Weights of a small transformer language model: MLP 768 SwiGLU, 22.7M parameters.
Each number is 200 + 30 x the weight over its row's rms, rounded and kept within 0 to 999. Layers, rows and columns count from 0. The size before them is the row's rms in percent of the matrix's.

# v: layer 6 attention value, 384x384, rms 0.16, rows 351-367, columns 192-287
# o: layer 6 attention output (transposed), 384x384, rms 0.144, rows 351-366, columns 192-287
v351,096,140,186,182,171,210,214,137,177,173,189,155,174,253,142,202,200,186,204,179,195,179,205,173,205,212,182,178,207,174,225,199,209,199,207,203,190,209,242,201,180,243,198,225,188,182,212,166,170,199,209,193,177,147,211,202,181,171,167,122,239,194,255,193,166,200,209,224,104,218,243,169,180,159,166,214,185,224,141,244,231,249,172,175,199,207,164,195,237,173,191,202,225,221,216,201,171
o351,102,193,196,218,198,215,224,189,152,143,231,180,190,176,197,236,234,258,180,168,189,226,149,211,206,178,197,229,220,182,145,187,173,227,216,189,182,127,270,244,207,233,219,159,167,271,119,154,156,213,192,203,180,219,252,190,241,172,194,235,241,161,222,197,197,209,176,241,151,246,197,186,149,197,160,192,190,188,212,196,201,151,228,211,258,254,196,200,214,213,224,202,180,222,195,179,226
v352,093,265,205,210,197,192,208,283,194,167,204,218,171,263,156,250,184,124,208,194,202,224,176,172,193,139,211,163,242,225,179,223,236,131,168,251,237,223,230,196,227,223,221,194,175,252,123,217,260,215,165,195,198,206,183,210,207,188,157,188,190,173,138,254,163,196,202,209,202,181,150,201,249,172,182,190,197,158,139,266,201,170,190,162,164,176,210,186,177,194,212,169,162,198,186,189,197
o352,094,208,192,143,235,222,169,167,163,218,126,199,179,176,208,232,209,198,227,159,182,192,149,218,178,179,126,197,229,244,198,183,250,131,185,249,188,210,244,168,174,285,176,255,179,210,201,197,216,191,168,209,241,159,157,229,219,229,220,205,235,216,228,201,195,209,166,204,179,179,145,153,202,175,262,180,243,202,207,218,192,191,184,207,186,165,222,225,235,223,198,185,195,182,153,235,218
v353,094,194,136,181,137,144,220,219,163,221,168,186,247,218,155,207,202,171,212,196,191,242,129,143,168,199,205,212,226,236,228,185,192,169,178,192,191,187,225,219,143,210,205,198,262,215,198,270,173,202,179,200,170,204,170,104,168,192,207,205,234,267,122,245,199,176,206,147,198,197,194,203,178,174,185,201,218,203,181,144,230,167,208,178,189,218,211,203,173,195,190,212,213,189,211,197,110
o353,103,185,166,162,170,179,158,209,135,191,231,250,267,260,182,201,203,211,231,219,206,163,144,164,221,167,179,217,248,195,197,160,212,178,267,240,239,197,198,182,136,179,212,198,222,210,215,215,220,175,207,213,213,193,213,140,198,164,214,203,245,178,204,235,175,231,207,181,157,217,157,157,248,221,201,229,216,216,200,183,206,195,220,168,186,254,175,241,188,189,239,223,219,162,240,179,230
v354,088,171,189,151,183,155,196,181,245,235,133,199,201,224,208,169,199,243,151,160,210,184,171,159,211,182,183,169,212,206,198,238,226,220,230,157,245,188,162,171,195,169,245,189,156,189,191,197,242,212,225,156,204,238,218,209,198,225,178,196,217,220,214,202,172,188,252,148,216,239,191,187,159,159,203,165,192,277,189,208,191,194,192,219,187,207,214,205,232,230,159,236,224,213,181,175,189
o354,094,200,211,176,128,212,237,193,224,221,210,238,222,197,176,225,154,217,177,148,153,176,174,207,170,177,195,255,215,167,140,218,143,161,232,174,209,206,249,236,183,180,231,226,163,181,182,162,225,168,205,217,218,213,184,161,201,211,219,233,224,234,211,228,211,249,156,185,227,224,172,160,219,208,230,179,186,211,221,215,177,219,227,201,266,242,132,187,215,219,227,235,175,200,213,216,193
v355,094,205,225,215,240,212,172,216,243,208,241,194,205,274,154,161,231,214,255,204,198,156,199,237,195,210,212,216,151,220,222,242,198,238,209,200,175,168,169,211,173,169,209,124,158,259,216,154,165,241,204,141,208,179,231,223,185,213,214,173,237,185,249,229,198,201,243,130,199,227,195,259,261,226,232,204,204,206,189,157,169,217,183,210,209,168,238,172,166,219,229,169,140,183,220,244,179
o355,104,189,205,180,206,179,229,197,199,181,231,195,200,164,220,183,165,217,229,186,204,203,175,270,215,213,214,179,167,163,191,246,203,207,209,237,167,211,196,165,166,222,231,146,188,210,291,196,169,251,200,261,222,173,223,230,180,161,214,257,183,132,241,222,215,194,221,161,180,218,209,250,247,191,192,219,201,185,201,166,206,192,212,205,186,223,213,210,172,125,204,207,195,228,199,216,222
v356,100,184,235,201,236,241,188,179,173,206,178,193,220,199,199,188,185,157,176,208,181,193,192,201,215,198,183,189,194,219,243,256,203,271,218,191,196,215,177,172,169,219,244,205,204,220,183,241,229,284,242,203,234,210,215,148,200,159,206,189,215,239,204,164,235,245,215,210,182,185,191,194,245,216,182,221,186,208,176,227,188,242,210,246,200,184,180,183,188,182,189,195,205,234,155,228,193
o356,109,175,174,162,182,199,239,193,189,226,196,206,188,189,190,222,162,205,190,190,156,212,227,187,235,215,235,192,229,162,194,175,169,199,245,180,200,227,170,219,168,227,191,258,204,195,187,157,195,198,226,203,265,227,155,221,189,185,219,204,193,164,213,223,189,254,232,182,221,223,190,177,236,191,178,191,202,226,140,260,170,169,220,237,180,232,211,178,208,155,201,254,257,216,183,218,199
v357,096,165,171,213,244,147,185,241,222,209,200,138,180,133,231,237,208,196,194,257,189,226,172,249,201,193,175,183,204,197,163,208,225,190,186,165,204,162,203,256,157,230,207,178,183,241,183,212,219,226,205,224,194,220,148,228,188,215,218,214,214,244,141,155,224,245,223,159,203,203,208,169,192,197,157,185,230,270,198,222,217,256,206,254,185,199,241,230,233,240,227,175,179,205,237,229,131
o357,097,195,158,159,210,204,218,193,187,215,210,130,142,232,197,190,205,211,238,232,158,229,241,265,226,216,236,208,198,171,176,246,253,192,204,197,204,290,215,201,196,159,201,217,183,209,252,215,225,153,173,212,206,241,172,171,181,196,188,228,162,163,172,166,191,230,234,162,215,178,138,152,219,159,176,247,175,201,228,179,251,200,222,185,216,228,236,192,142,201,226,167,195,171,185,183,206
v358,094,218,254,220,202,132,193,195,214,202,193,240,194,180,239,176,280,241,213,211,183,222,210,224,200,217,183,196,139,191,174,216,158,192,222,217,186,201,264,157,189,224,198,190,203,160,199,189,197,177,159,228,199,169,262,213,206,261,171,226,225,238,294,162,196,167,187,226,218,175,155,187,216,208,201,178,200,189,178,229,148,225,202,249,200,202,244,142,128,154,225,216,200,157,177,212,191
o358,095,226,215,189,194,168,170,201,199,201,187,140,163,170,215,212,258,216,229,243,162,201,230,202,201,249,198,221,210,225,218,271,199,198,213,249,236,216,213,170,207,263,270,265,217,189,193,228,253,182,212,235,185,217,209,182,201,195,209,229,271,194,275,196,228,211,163,166,196,209,240,211,199,201,199,233,223,209,218,181,194,179,197,238,201,224,193,226,122,213,180,230,213,202,206,229,226
v359,093,183,220,202,180,269,216,173,220,197,249,227,205,212,178,171,191,182,202,192,241,206,196,188,207,194,199,149,188,189,159,186,206,143,219,151,203,219,185,205,137,229,179,162,254,220,188,130,176,244,135,249,177,179,178,205,148,156,167,221,207,178,190,195,155,209,226,258,225,252,181,189,233,197,239,190,220,240,253,220,211,230,209,214,166,200,216,177,222,180,230,164,177,184,194,207,264
o359,097,231,221,200,235,243,182,224,194,179,211,168,230,182,144,148,194,198,199,242,208,170,211,215,164,227,226,176,171,220,193,173,184,274,211,177,239,185,204,239,231,205,162,117,207,237,193,219,142,225,176,247,183,221,211,272,209,180,223,169,211,166,194,214,164,190,180,202,164,199,205,166,197,211,203,173,200,209,218,240,206,244,225,198,251,224,222,174,192,195,146,213,188,185,200,211,199
v360,098,194,234,156,227,182,165,150,162,224,206,250,189,209,183,181,231,208,214,248,230,195,163,205,167,190,237,194,231,165,205,191,201,165,205,195,210,276,172,212,158,148,209,206,140,182,181,218,209,160,225,177,202,248,170,169,165,195,160,221,247,226,232,258,203,225,181,165,209,186,142,178,197,161,251,143,214,215,176,192,204,194,192,215,168,245,181,201,180,206,246,206,212,200,198,228,170
o360,108,140,199,186,242,182,221,175,183,199,173,213,164,214,187,150,202,192,150,185,180,197,243,217,191,197,178,143,193,172,149,207,212,201,225,222,187,247,169,150,175,231,221,159,173,237,185,230,199,141,208,160,220,194,170,201,172,193,211,152,181,234,209,193,202,212,221,167,186,175,183,188,244,231,227,179,152,243,180,182,192,226,165,254,221,195,221,142,162,301,234,250,186,205,191,226,197
v361,095,185,202,246,182,152,120,212,202,220,163,211,230,230,157,225,192,195,173,193,151,202,189,264,207,207,225,269,262,182,233,197,174,193,191,213,242,235,205,216,178,151,177,226,254,201,179,199,231,186,171,154,237,186,206,192,230,161,167,253,132,231,215,217,214,196,252,179,233,208,223,191,203,154,212,114,208,199,207,245,181,188,226,232,227,178,214,218,185,227,187,165,224,232,189,180,211
o361,090,190,203,151,183,152,177,228,208,235,184,146,203,122,142,225,216,187,182,217,215,239,189,198,203,213,200,152,249,185,186,231,199,208,155,184,212,197,249,220,174,233,189,157,194,226,176,207,235,213,210,175,222,215,200,186,209,177,153,239,204,224,205,213,231,225,190,219,167,172,175,188,215,184,167,191,259,206,195,216,180,221,191,188,182,184,235,210,217,206,192,245,214,178,217,209,140
v362,090,254,188,178,229,177,170,144,179,193,193,238,217,158,181,206,222,195,243,159,208,220,188,215,236,186,240,229,143,180,217,168,157,196,157,157,219,225,212,223,207,141,226,221,198,208,166,216,167,176,220,230,198,230,235,226,176,207,188,233,196,179,160,164,188,186,217,155,193,230,207,235,222,177,189,219,246,210,150,223,140,213,185,224,200,243,117,209,124,195,199,220,242,213,192,211,156
o362,094,207,157,202,184,186,211,158,224,219,102,201,140,197,211,175,195,187,180,191,205,204,232,246,184,180,252,207,210,210,211,198,231,151,204,204,236,210,169,204,245,192,215,264,198,193,237,203,238,188,216,201,203,202,238,229,193,215,171,177,269,232,170,168,207,211,256,154,137,228,217,157,172,177,227,147,232,239,123,202,226,183,217,173,223,224,228,211,155,186,183,172,241,212,164,195,199
v363,089,221,192,198,174,189,215,207,214,183,176,110,213,200,164,211,159,191,199,225,198,152,164,251,217,206,251,185,194,237,205,211,185,256,172,201,200,208,223,168,228,226,226,168,193,145,144,240,247,227,192,211,174,175,242,210,175,188,188,236,222,198,182,213,181,189,202,254,209,155,241,210,190,161,153,230,213,150,199,219,214,247,198,155,224,234,157,220,245,171,258,169,225,193,229,198,201
o363,090,243,178,196,162,203,181,199,203,184,199,232,227,178,206,239,229,199,211,193,178,211,226,195,249,240,174,175,207,236,223,231,230,231,197,186,204,195,237,259,185,223,233,181,148,144,232,186,236,236,148,254,206,194,247,186,208,186,182,220,223,200,233,197,217,233,169,143,153,197,188,262,194,216,212,265,240,161,206,199,180,195,217,208,213,211,141,248,199,210,186,170,262,207,218,231,196
v364,100,242,272,193,198,171,192,222,189,219,187,212,192,198,183,194,190,207,213,223,178,150,263,202,184,223,182,242,192,125,160,181,183,213,203,189,190,189,184,159,225,180,205,228,193,251,213,203,253,261,221,147,215,224,189,218,197,261,249,194,194,151,174,227,168,251,202,231,164,192,182,187,223,201,210,192,182,151,217,242,200,199,202,186,213,167,177,185,148,177,229,224,204,228,172,161,244
o364,101,263,223,226,198,191,217,187,176,227,166,155,154,154,149,214,189,148,192,186,169,159,233,175,151,191,202,151,172,190,224,181,179,208,161,180,220,204,197,179,204,188,180,274,248,210,197,235,182,219,221,181,203,219,171,161,192,252,178,192,202,143,185,233,224,196,131,226,230,194,159,160,193,185,248,205,232,161,184,229,213,158,221,220,151,181,109,214,199,259,161,192,171,216,176,185,181
v365,094,172,211,240,217,229,231,170,254,187,146,249,202,238,193,193,188,171,180,210,178,202,172,219,206,183,210,204,241,205,146,210,180,201,212,218,169,246,185,180,145,229,170,163,173,186,192,175,216,179,206,200,176,204,214,191,191,218,175,148,161,251,182,202,213,206,202,173,164,197,214,188,212,175,202,212,151,185,143,177,198,177,195,177,180,205,173,166,171,256,195,198,170,274,207,175,178
o365,097,151,216,201,205,195,212,231,196,192,208,235,213,228,184,207,262,192,115,174,168,236,213,235,169,185,253,246,268,234,154,200,156,235,181,192,222,200,211,242,155,133,226,205,184,198,195,222,186,187,167,193,159,176,172,132,187,255,185,207,185,199,150,215,175,217,254,176,177,217,185,197,174,199,166,153,226,200,211,222,235,193,183,219,215,213,144,217,200,184,216,237,159,178,201,224,194
v366,089,224,142,190,242,174,179,265,263,196,211,174,203,196,225,195,254,226,228,182,147,201,254,184,211,210,175,286,202,153,195,235,265,205,215,216,200,219,126,198,211,216,197,172,232,212,250,226,266,197,241,192,212,194,213,204,159,190,166,162,184,201,221,182,181,211,208,192,157,195,236,197,173,203,203,173,198,204,190,177,230,182,196,150,217,191,218,237,197,211,186,238,191,202,182,192,194
o366,092,232,187,212,230,216,172,281,180,189,239,134,223,177,202,193,135,226,183,167,126,221,212,204,223,205,205,269,196,216,178,172,203,196,199,186,199,162,175,232,199,190,239,182,210,179,192,182,212,169,172,183,206,215,199,179,174,195,186,206,206,187,153,202,195,229,215,195,148,219,204,177,225,185,180,206,195,136,263,189,245,234,204,222,202,200,181,179,176,206,182,190,196,260,242,176,154
v367,091,166,214,232,189,185,203,153,152,159,175,208,227,175,152,207,144,231,166,196,214,253,242,196,216,164,205,170,194,182,163,244,204,244,168,204,184,197,175,201,267,204,212,257,201,205,198,224,245,179,122,199,186,223,283,194,149,233,227,172,168,219,209,172,230,206,225,187,165,227,183,193,210,192,190,179,202,181,260,151,276,267,175,213,176,192,184,221,210,251,186,168,195,193,177,176,223